Weights of a small GPT-style language model, trained from scratch on English Wikipedia: width 640.
Each number is 500 + 40 x the weight over its row's rms, rounded and kept within 0 to 999. Layers, rows and columns count from 0. Numbers have three digits each. The size before them is the row's rms in percent of the matrix's.

# layer 6 MLP down (transposed), 2560x640, rms 0.103, rows 786-835, columns 512-575
103:496516427517532521481624539431485488491493540509523469521471514493531523473502494451523537557513551558435542543518438471503496517464418522463419544487458580495521514508547479452537534498474549
098:568487500491547458485519515488464520435494529433489470491510526533544453469490401576505557500553534518475466496568501473518490569549515537456508579459472526510533458483456560494563482520525472
109:560510514493551475526461503547441457497558567503508505507536500475496502479526511471355500520533538553520505494522443485537476486455456484471482500460443502512469523532532419437486486463505514
111:479461504446426464495469527515461535508488568474500482568507520562528524497464488445491529517535520482526514495456486557466506474592517501452470546505525550569580552507516534605527411516510492
089:517554521531498550545517451493477490497573534473467484514397481546484482487499552506463523544494506481516456506521420507488419481473518509473431512502530518468569497489440516545537398536445519
093:493554469461562470516537503499462503449486507409454490495479485500536487452530561381545543530506525490538572499543514506486515504533433457483497458519473502457532472591566544437508413524478519
111:467467479496539531501459546527513473463477475553487477590472549475468509493525467459510482454516529512534478460461559518539463517497513468516526528573484538469420498509526499499481483504462461
103:463523507534508501515509486525498503459494518563435461536527482487441463490481550542546430453512552521541507528512467564548544453460506497461498512525514519501505566456533534448488449514557451
103:547487500483538543490485511479515477481625540439514464461500495475537550455505522502513442413527462503483518525503493468495519485479449471517574602509493507493495480456521517503525469482483503
103:489459456428486530435539472471502510459559451570569529538525392466600483467495412496453500473512522506420484457532507513494522648503531549471525495443489504452491565507490572529488469562517524
085:491526552471466495534534448487518533539507533463490436462546420568431470509514515503478512533486421605466445467495459478569491507543533483371511535494489485518500545524536508469487510510538515
107:428504554478582483466490424542506553477575533515532609433547493506521466497456498508531524472530515595457510493579472509512481466489449485502493459488492534472459456497477472528389494489462497
102:485553495497481473502437452449461448439500515480474479511449525481463478453422477521490588491509458491452468481495502508489436470554476462557495505506540512515417518502467544478556389476518510
100:485484456505412466472429584526473412484485516545513499459427466515483520563506451499545502522508454507565453474472482533560496514518464478523537522498518528524482537563538503452483451518520546
100:503481520504523526545514494518512476471489505559473474502487510517493525522524482494484484487511484523486484524510491475482484488505451494550496529481523508499468504466518469488493490496516476
106:536567498556419553521452479463481576524561478481476458494521503508497443460473535524488597534496490495442551435472451462449524484433504513518473565527482467502459511532485552510462500471530539
104:509491517469519490455525539534517478469543480458504505481484533490518576549513518482533428481497487500559446580454510534490568601469489512512464477460459472457424503533474530476521506563448452
092:465533481493522494525506468479392491510425493518477474538495419474499440502557548482485453504510522477527479504562533509527455534507451580460488568454528504545525467508439549556500527497509510
101:467467498486477510424521502509521507556574487463548485455421460554496499544494476552466479436505499472546477435496529413552564539537458511540487522502464461519495382449536519386517519476526612
092:476428440506494517502521501448490504543496554488493487546480453519489508524516499447496517438500520445456439483528453535560547385507568501468465505496475489514500515525603620528472502536480531
101:534551523485453525543542540491484404466476505522487508513553495520556542557503531566492414497423514530430506554458547474509433510562438500449509511464535522525509494481488466503583490533441523
088:478539545478508453496499538515453444417489483464484496438491521501625522429519486471475516513473546446537515470487430461451494455495413520403525557479469447460494439491510504519490505450495474
091:501537394485522473524549461529460496515562520475505467434512510457521565509550469492529495472549500447551447481484494496501491451495558493440431483531468580453480467460500538524532486484508452
100:557459516449517534504525563521509534489462470520527498549464518452638474490519487520483459445553487483466524537513469510553532535498485495521516466524497405525492492425469515475554454529534537
106:451482560546480509481438479603501479547469489538505493565496506529463516508467502558451471543545492438475518463563495542512511465548500501485540473493532493485522535535451458472480532483458524
091:572554514483516429473445514530470543452495468490580483533551422462450445587480546483436468590533515527459464472465540426456567422468537466493521508506529499482505517516557466485500501517530523
106:492530484368518581528516477515412476481463497477522543474536473518440477587493506449490516454488488495509436580502470456507404479471510526477540496509559457568561464418520479461498497468454477
114:500490448432509494512494553486561489491489500478499492480488522485508454429533565440577540443490414473462496520512461442478446615480533459514447522515480486568553499512475565433403483595474565
109:526534431534485504547439503579493529486537484446434498455498512438530530519514446457502434503494517445541554462483544489457528489577437508491521523501505488452523557471507517533495506557456535
105:541475509517515573531500534524443524425583567437500463483498501523505555420504472459555490548464499488534492551543506440476481508491525504479431477484521413515583471483568531497495454459468521
099:444553505487481462449476534489483486527399482413519499496532504479514490446500497521498497520441469491504431476570516524479503453529567514473534575498523532478525465502511500481509495419470482
115:491483495505455486488458461524466503478557525504457457504500472442446474534561547438445500521549456453507481458442502467485484502507540490492495454472450509480555520426569488510578513545492519
089:536472510507547486540555598580552519451525549504540504540511470522589572501444446591492491538480501586462496478471438454472474505447505471517535475545517445488492389494496512521505457427419488
106:544574547506490574521562485501491533547452549450451546496543481473556503461400452463473469514517410494543508450528568507458477514502467492505511511501465443512523442583486511445513512541530508
102:571469512473450443511463554592506476527454497488490570481580526554542451542393482502505527478528565502508527430521520549544458569480488510440517472489497504452512468480497484521532512452477451
102:596522537452480569527510524495439423509488523529469581532507473504483461478475458527466454424505483503489396453565521502535491489558477502527443553462519578547461488536553541518502437535474527
096:466488487499494463538526508454510530500491504447517521471444415436457534499455495529488484492490436544497507537560527505464527534528525443546550497523462499479545476463492483506509497470505536
097:429461406524486566513507447460386533530414554514489435523531481544418512528483475501483529518488516478524471501505488510475504551567484520442499520545499542462490588565495563492460572515487521
100:512450526448476491470528497534456509499492487451490402535518462442517545516490502558464487515526487426478528533455473454531504490551566465420531524451450505467458509488497568486485448536513513
098:591499476542480548493533537503474508538548466452446500493492521523560515534591534485531427551533505563533465510532531487525473513499479478527458523609538533417467541483572516558522563487551518
094:438561530490475524480490508433470534490536393516516491524514439466472412529506487567584558519488543531440482430551502501470345536465528518452567469551448493537505512469455574545587528497487513
092:494424501525554539566529542476467501434471512506563498531455458432505565498533520474519465569579565481462406627457561512461468477529482471557455542512514608542502484531472447552524517506434487
094:475474480581535506509476488484504584537517518557521538541465580519472462526536546539526514487496490483462492522558517514434482467479455568531420527451503492559474485459526495548496517549530541
091:465496513559512521502520483512452472490468460472542419503536462497500525460498461485498456499460548485569529516516588548496527456575465457446468533462491542470512469580479453476530476463503489
112:473486509476525440515450503424469483539460500488539505426447572450507422485501431533570544522507546401534517553582558518516545503548526552522486531445470477512543479500481552510478512465481551
093:515485454475465499415450444462477520532470451511519514539510482481469575542482525547447462513423508508422474459482527528501573452498572536480545535520506447501453480446554488476421534521514424
096:563450504463473469482428476500481508491426565513523448545487530511473579494448563451448391492444447465462553497520496502474558578476509509491463477483522515436537526483525506507431548473551501
104:475435424577528425568521560444528520557433510490504585444490461515535434429503463497428502462520508468499514547473547478524445524519517477496494510480514522515429512589475504557483561533429456
113:468442513542448481470492583479452473468477542493485518460541541494515563444429531543522564439521522492498460498559515591497498527517482572514509464529449558466486469462458595445550536526515501
095:530502518512511538487447470526485492455509541556527527534534526513478460603574400527492479528412490495457553554514556573502481534500450561507512487549498528446538534522550449458501500486583541
# layer 6 MLP up, 2560x640, rms 0.105, rows 787-836, columns 512-575
097:482503472504460498533528468510503534446457545474509515485494512543414533492517474450461535576492474510470522507512472504480440500539574507464433567517495500438474475439452559528492421498518556
106:512511524494486515525482511551501475502482483403478546467553494522449473518472508427462551469555589517477500551489486472556389471515502548500505544486420467514429433502516453449545481454539447
103:478488448473535443577498533540467537501494374441546465483459509531503537481483531476524496503483461469519541514500502522513514531489470505470538511501473434464532491506520503515513484448491442
095:502424531510449500524522546496475488475549524519487517548531465474487484483410480461464476535431532407489556478540433517532530507546484459540424500498535407489547445511492469517526457446484422
097:525486483480521476556556512504473503487461519538483365518556565519510452471589602494504576478465488521458560391574469534487505476495491512552481529504444582543515472550534513545480476483486589
085:447406522512474501534482516551466544460464529470530545552494519460497493550525510526607510548508478531492469498516448496510447499530514485520544560543518463454499523518486517443481510529514486
097:446504475485472466579448556465536553480499457432486524395494493494528417530522534570517547540476493517483553476492487441550563435498517444491491454619520455450515433533476498556587528463501561
104:536544504485476464512450497545495429485560394508517535510536457504487446456499444447503482458472478534560483507510491533547535517512471505522518528393525470574441536521548457450539503468528426
100:537486453508482439498461479514430509534506491464517518395549442500553482498415384474490509493469602529425561504509546471543492565543406573486548435507508565554536594518514499545468485591480493
093:500510504489464494522459535507446524547620497428468471470558463452515512460500505431530486614513479423514491542433500438516492486484532513504505444538503520470500545470470512417472518552512532
100:492481499514515516572498504474532485487508537424493508443467456536474530528494534569478503440538480492473539497506487486460487477491398484516536496454525478421531533468495556457465497519473529
102:620468438464495559445508522453490493509474462529550506455519594490520534475515591569427487430515389486521495546476466463368455412527459482480481434493530546553501495501479438457568522517489464
097:497540505499499500537494511502495527532452451527500481512482485441536513529472519468461458509521455499506510548539468348518520544569554491572517451490543491466500499484563485534497430463502560
084:560538512492490494493499559493461552549450534491582512528440507487548469468485532599541558506441533522532549472548450558507587568478549536518488449519517431504514516577427532567454545510412560
099:486573488537520471483443586498425461396538475487517484512488485535519540478473422573545537513492509527486492491489546486510525509461573507478478553470523510506561546552539403541502454515527472
104:542473524450489439526495507493431443499543521504540495432451538532558515510476407477480583517483558490513534534496429513486496518512489491534509525446544440516432458493556415537487516442455525
093:516540527398438526484508506460496536482552523503444504498491486520416509547503528521533549533464483481533440510475543567489489613575463461479513589487544474509529462515442430481544517496535558
098:544471406458487586432535482499518556471522518470431426499504466602511502536497515412498494463552450484510462496542564534493547587523457546505503542555493480570534486443564447444529555499534552
093:506507530546529498590461470530556507461434551533455500482542496477448488487529567547495422516460496531518541484490471441431484531453496529537426439462509549495517443495456522569422471493499473
098:530505458550548544501507446476437466468482477523486486496473452454486433464491472455441541546461483559503548458581565465529417432471518513484495544444464396507449573456405478484544501487489485
105:561450538482402485498458526537547507577509426531572520558529478526496515511469458471515526496483507518486418479487578498493534524466440476516506455547468460559501456451509530496536484502448512
097:571440405464417452477592518506523461498492528463416533480514536429468517559548536563511532452502465521515439529518517554490562579491441424517586547523441521453491449499473526443594412512509492
101:507500428552514518466517506535495505469518419481483429550504430519516514458500489522543510447501528483488536494478461536519568500513584517542469549574488456509525496504446449495521465468470454
101:545470532510537504475567456535563424518476438534534477567483451404461464472500531581516534487523448451466457495502484470529510507521466516467489468421444519533460522422465471530502522551468491
096:535465481509422575497522519509483466492499490454527547533535543472450434549452576437491510552477513497502444477529560466525448517482458444439470539479530465451544472486562536518568525445503553
103:481556498571465486480474464433509432498562442390517479483512470544510470533474492542565453433428497544511540508530472498507441454478461446504433487567444543556583523520495436479485565539457489
108:465402466449533461523444414506472470490526522490509493490468561506517444478498547460497496485435507484520527538477508499518458559523512443496512457426444513502488558521553588482506496584478535
111:505491550525447474486499486516509491536511515511529480470526544466484484463532486461504514514489500467547564511500465452438507498562473498593456529497487500439559555516555518479566499480552489
104:521495455460497453429497559522501464496528480531478425520502502530532455547440492529527473506529469557512551567582496509423466509539464465508493561510477492485504464519492456437507517485466511
102:495498494489544520549459502418499525510458455473477552448572469600474547390498483484521553477509527525543451497517466545483469414508497551500518496534486509455515536465444548545477495470500557
109:457544482501517540508499531501487477531529489519459520490519527453532509525575384481517461485472552467458528540519493480501446495487391450484459571501498377496532522481483530508510510560470461
093:486439553494518596452453462534491515516492534441489504440540546583429472437460510589463508509522511479458512550586541459495534529419523498497465494505515529533534469561503532474518478487523517
107:516532514553493455471546495496468483479450476457454515388497447545460477471447535564533513521484463486536518467465515579465447501529459479496513441463452514530521454434421544494519537558552525
098:497480496457476452447532493568440476527546499532526514470514496483486436496575524461530544502551555453438515484495460488501464475529509541519459485498432457485494435451504441539443529519507529
096:483517485633564481503526497529546507455498425527472489391515576501424411538454448527487442482460438561453583499535426452516544442522437480510546449533565459450499525426439486584497503462444520
085:516473459464510513393492493509480524484498528547537499493557525510512488480522554438501501517525514507519474480448483556509498433491518576432495499473491491503376543509503525520466515549509539
099:473556525428487457496586534507556570519499572472557506482551452466492578531512515489535480517510564543442533543495511510520498460486499468515443447594504529563454500471442432499483520520431497
114:466481451439470487534510493499502538501504481526497481547534481480505540474480517509472484563485494465490482516478459477456486481555425525466533499475490512539493475475542531491527567489518544
104:471460537504447512470438419507474511466506493506475546456562526480472497472572521505567578529460508492538456532483517541480379518510499492491502501506465516521483519512485500544458487566517523
100:495522549438518517485566539541448486509455468493489547510428511565493450468561511487487504530470456498444542529502496517513490446501497502518491462475451484580569478523493458540472549486534498
091:451511470542420493527415516505479451552529435521499495497523464545499514459520430498481479445499503567531471504476484534523531514452452515569457476547450469464495466576512489515483462490469465
094:487543489502567473462450470495611495489505452493512523470528475510529581521534533526479614492466551494431507500533488450411467451544519521511482527435504452532450407538476455570511519539502564
095:480528496437461516524520543490532544475592538464540504489432511460492517574487591478527471498470450563450546505546486476492512499475473549506507570553427520437511543499465423467612471518505508
106:494515528495467520486546548489551479495508487513474516477479513502568525483494508513484438518521540493496504514488500552483469483497497516501425519491439405483545518495533555489420487477427527
097:427530485533411504494498492536450465570435450486466446475484524506510475438545503470522488534559455481459505539501472467559446568537481498392518446494516491470521516528538511463577534483444508
098:493533511481495464509507447388502505560483469487500513460622536532478466506514571523507510418513487496510480463571543462484572454471496464538552460490516544440508523393453542497525606527467477
097:486501426470477505529502528563493471503467501466521527370557528442482484526498422522469525507473543521504574515543533414481492499521467526493469550482544541424524528521450490543547564424506466
110:489497376500484459461512447569411490482461489462527474457540497511491498471506491468491550571505463502508455463504504548499430512497483497539481507494494579506515505492521466528520431526500480
087:422482479474498414601624543523475416430486507514440524543509450499477503460501492486494528525527420480508490493461477468512470507513503473480484438508493584492523490471455514531516565447535524
103:532532489473483481499485477452529541471509510480482516560513461580491505382619483556505490513551502499483523545519518550459477542519510545585507545585533503480494564482420489478463510501532494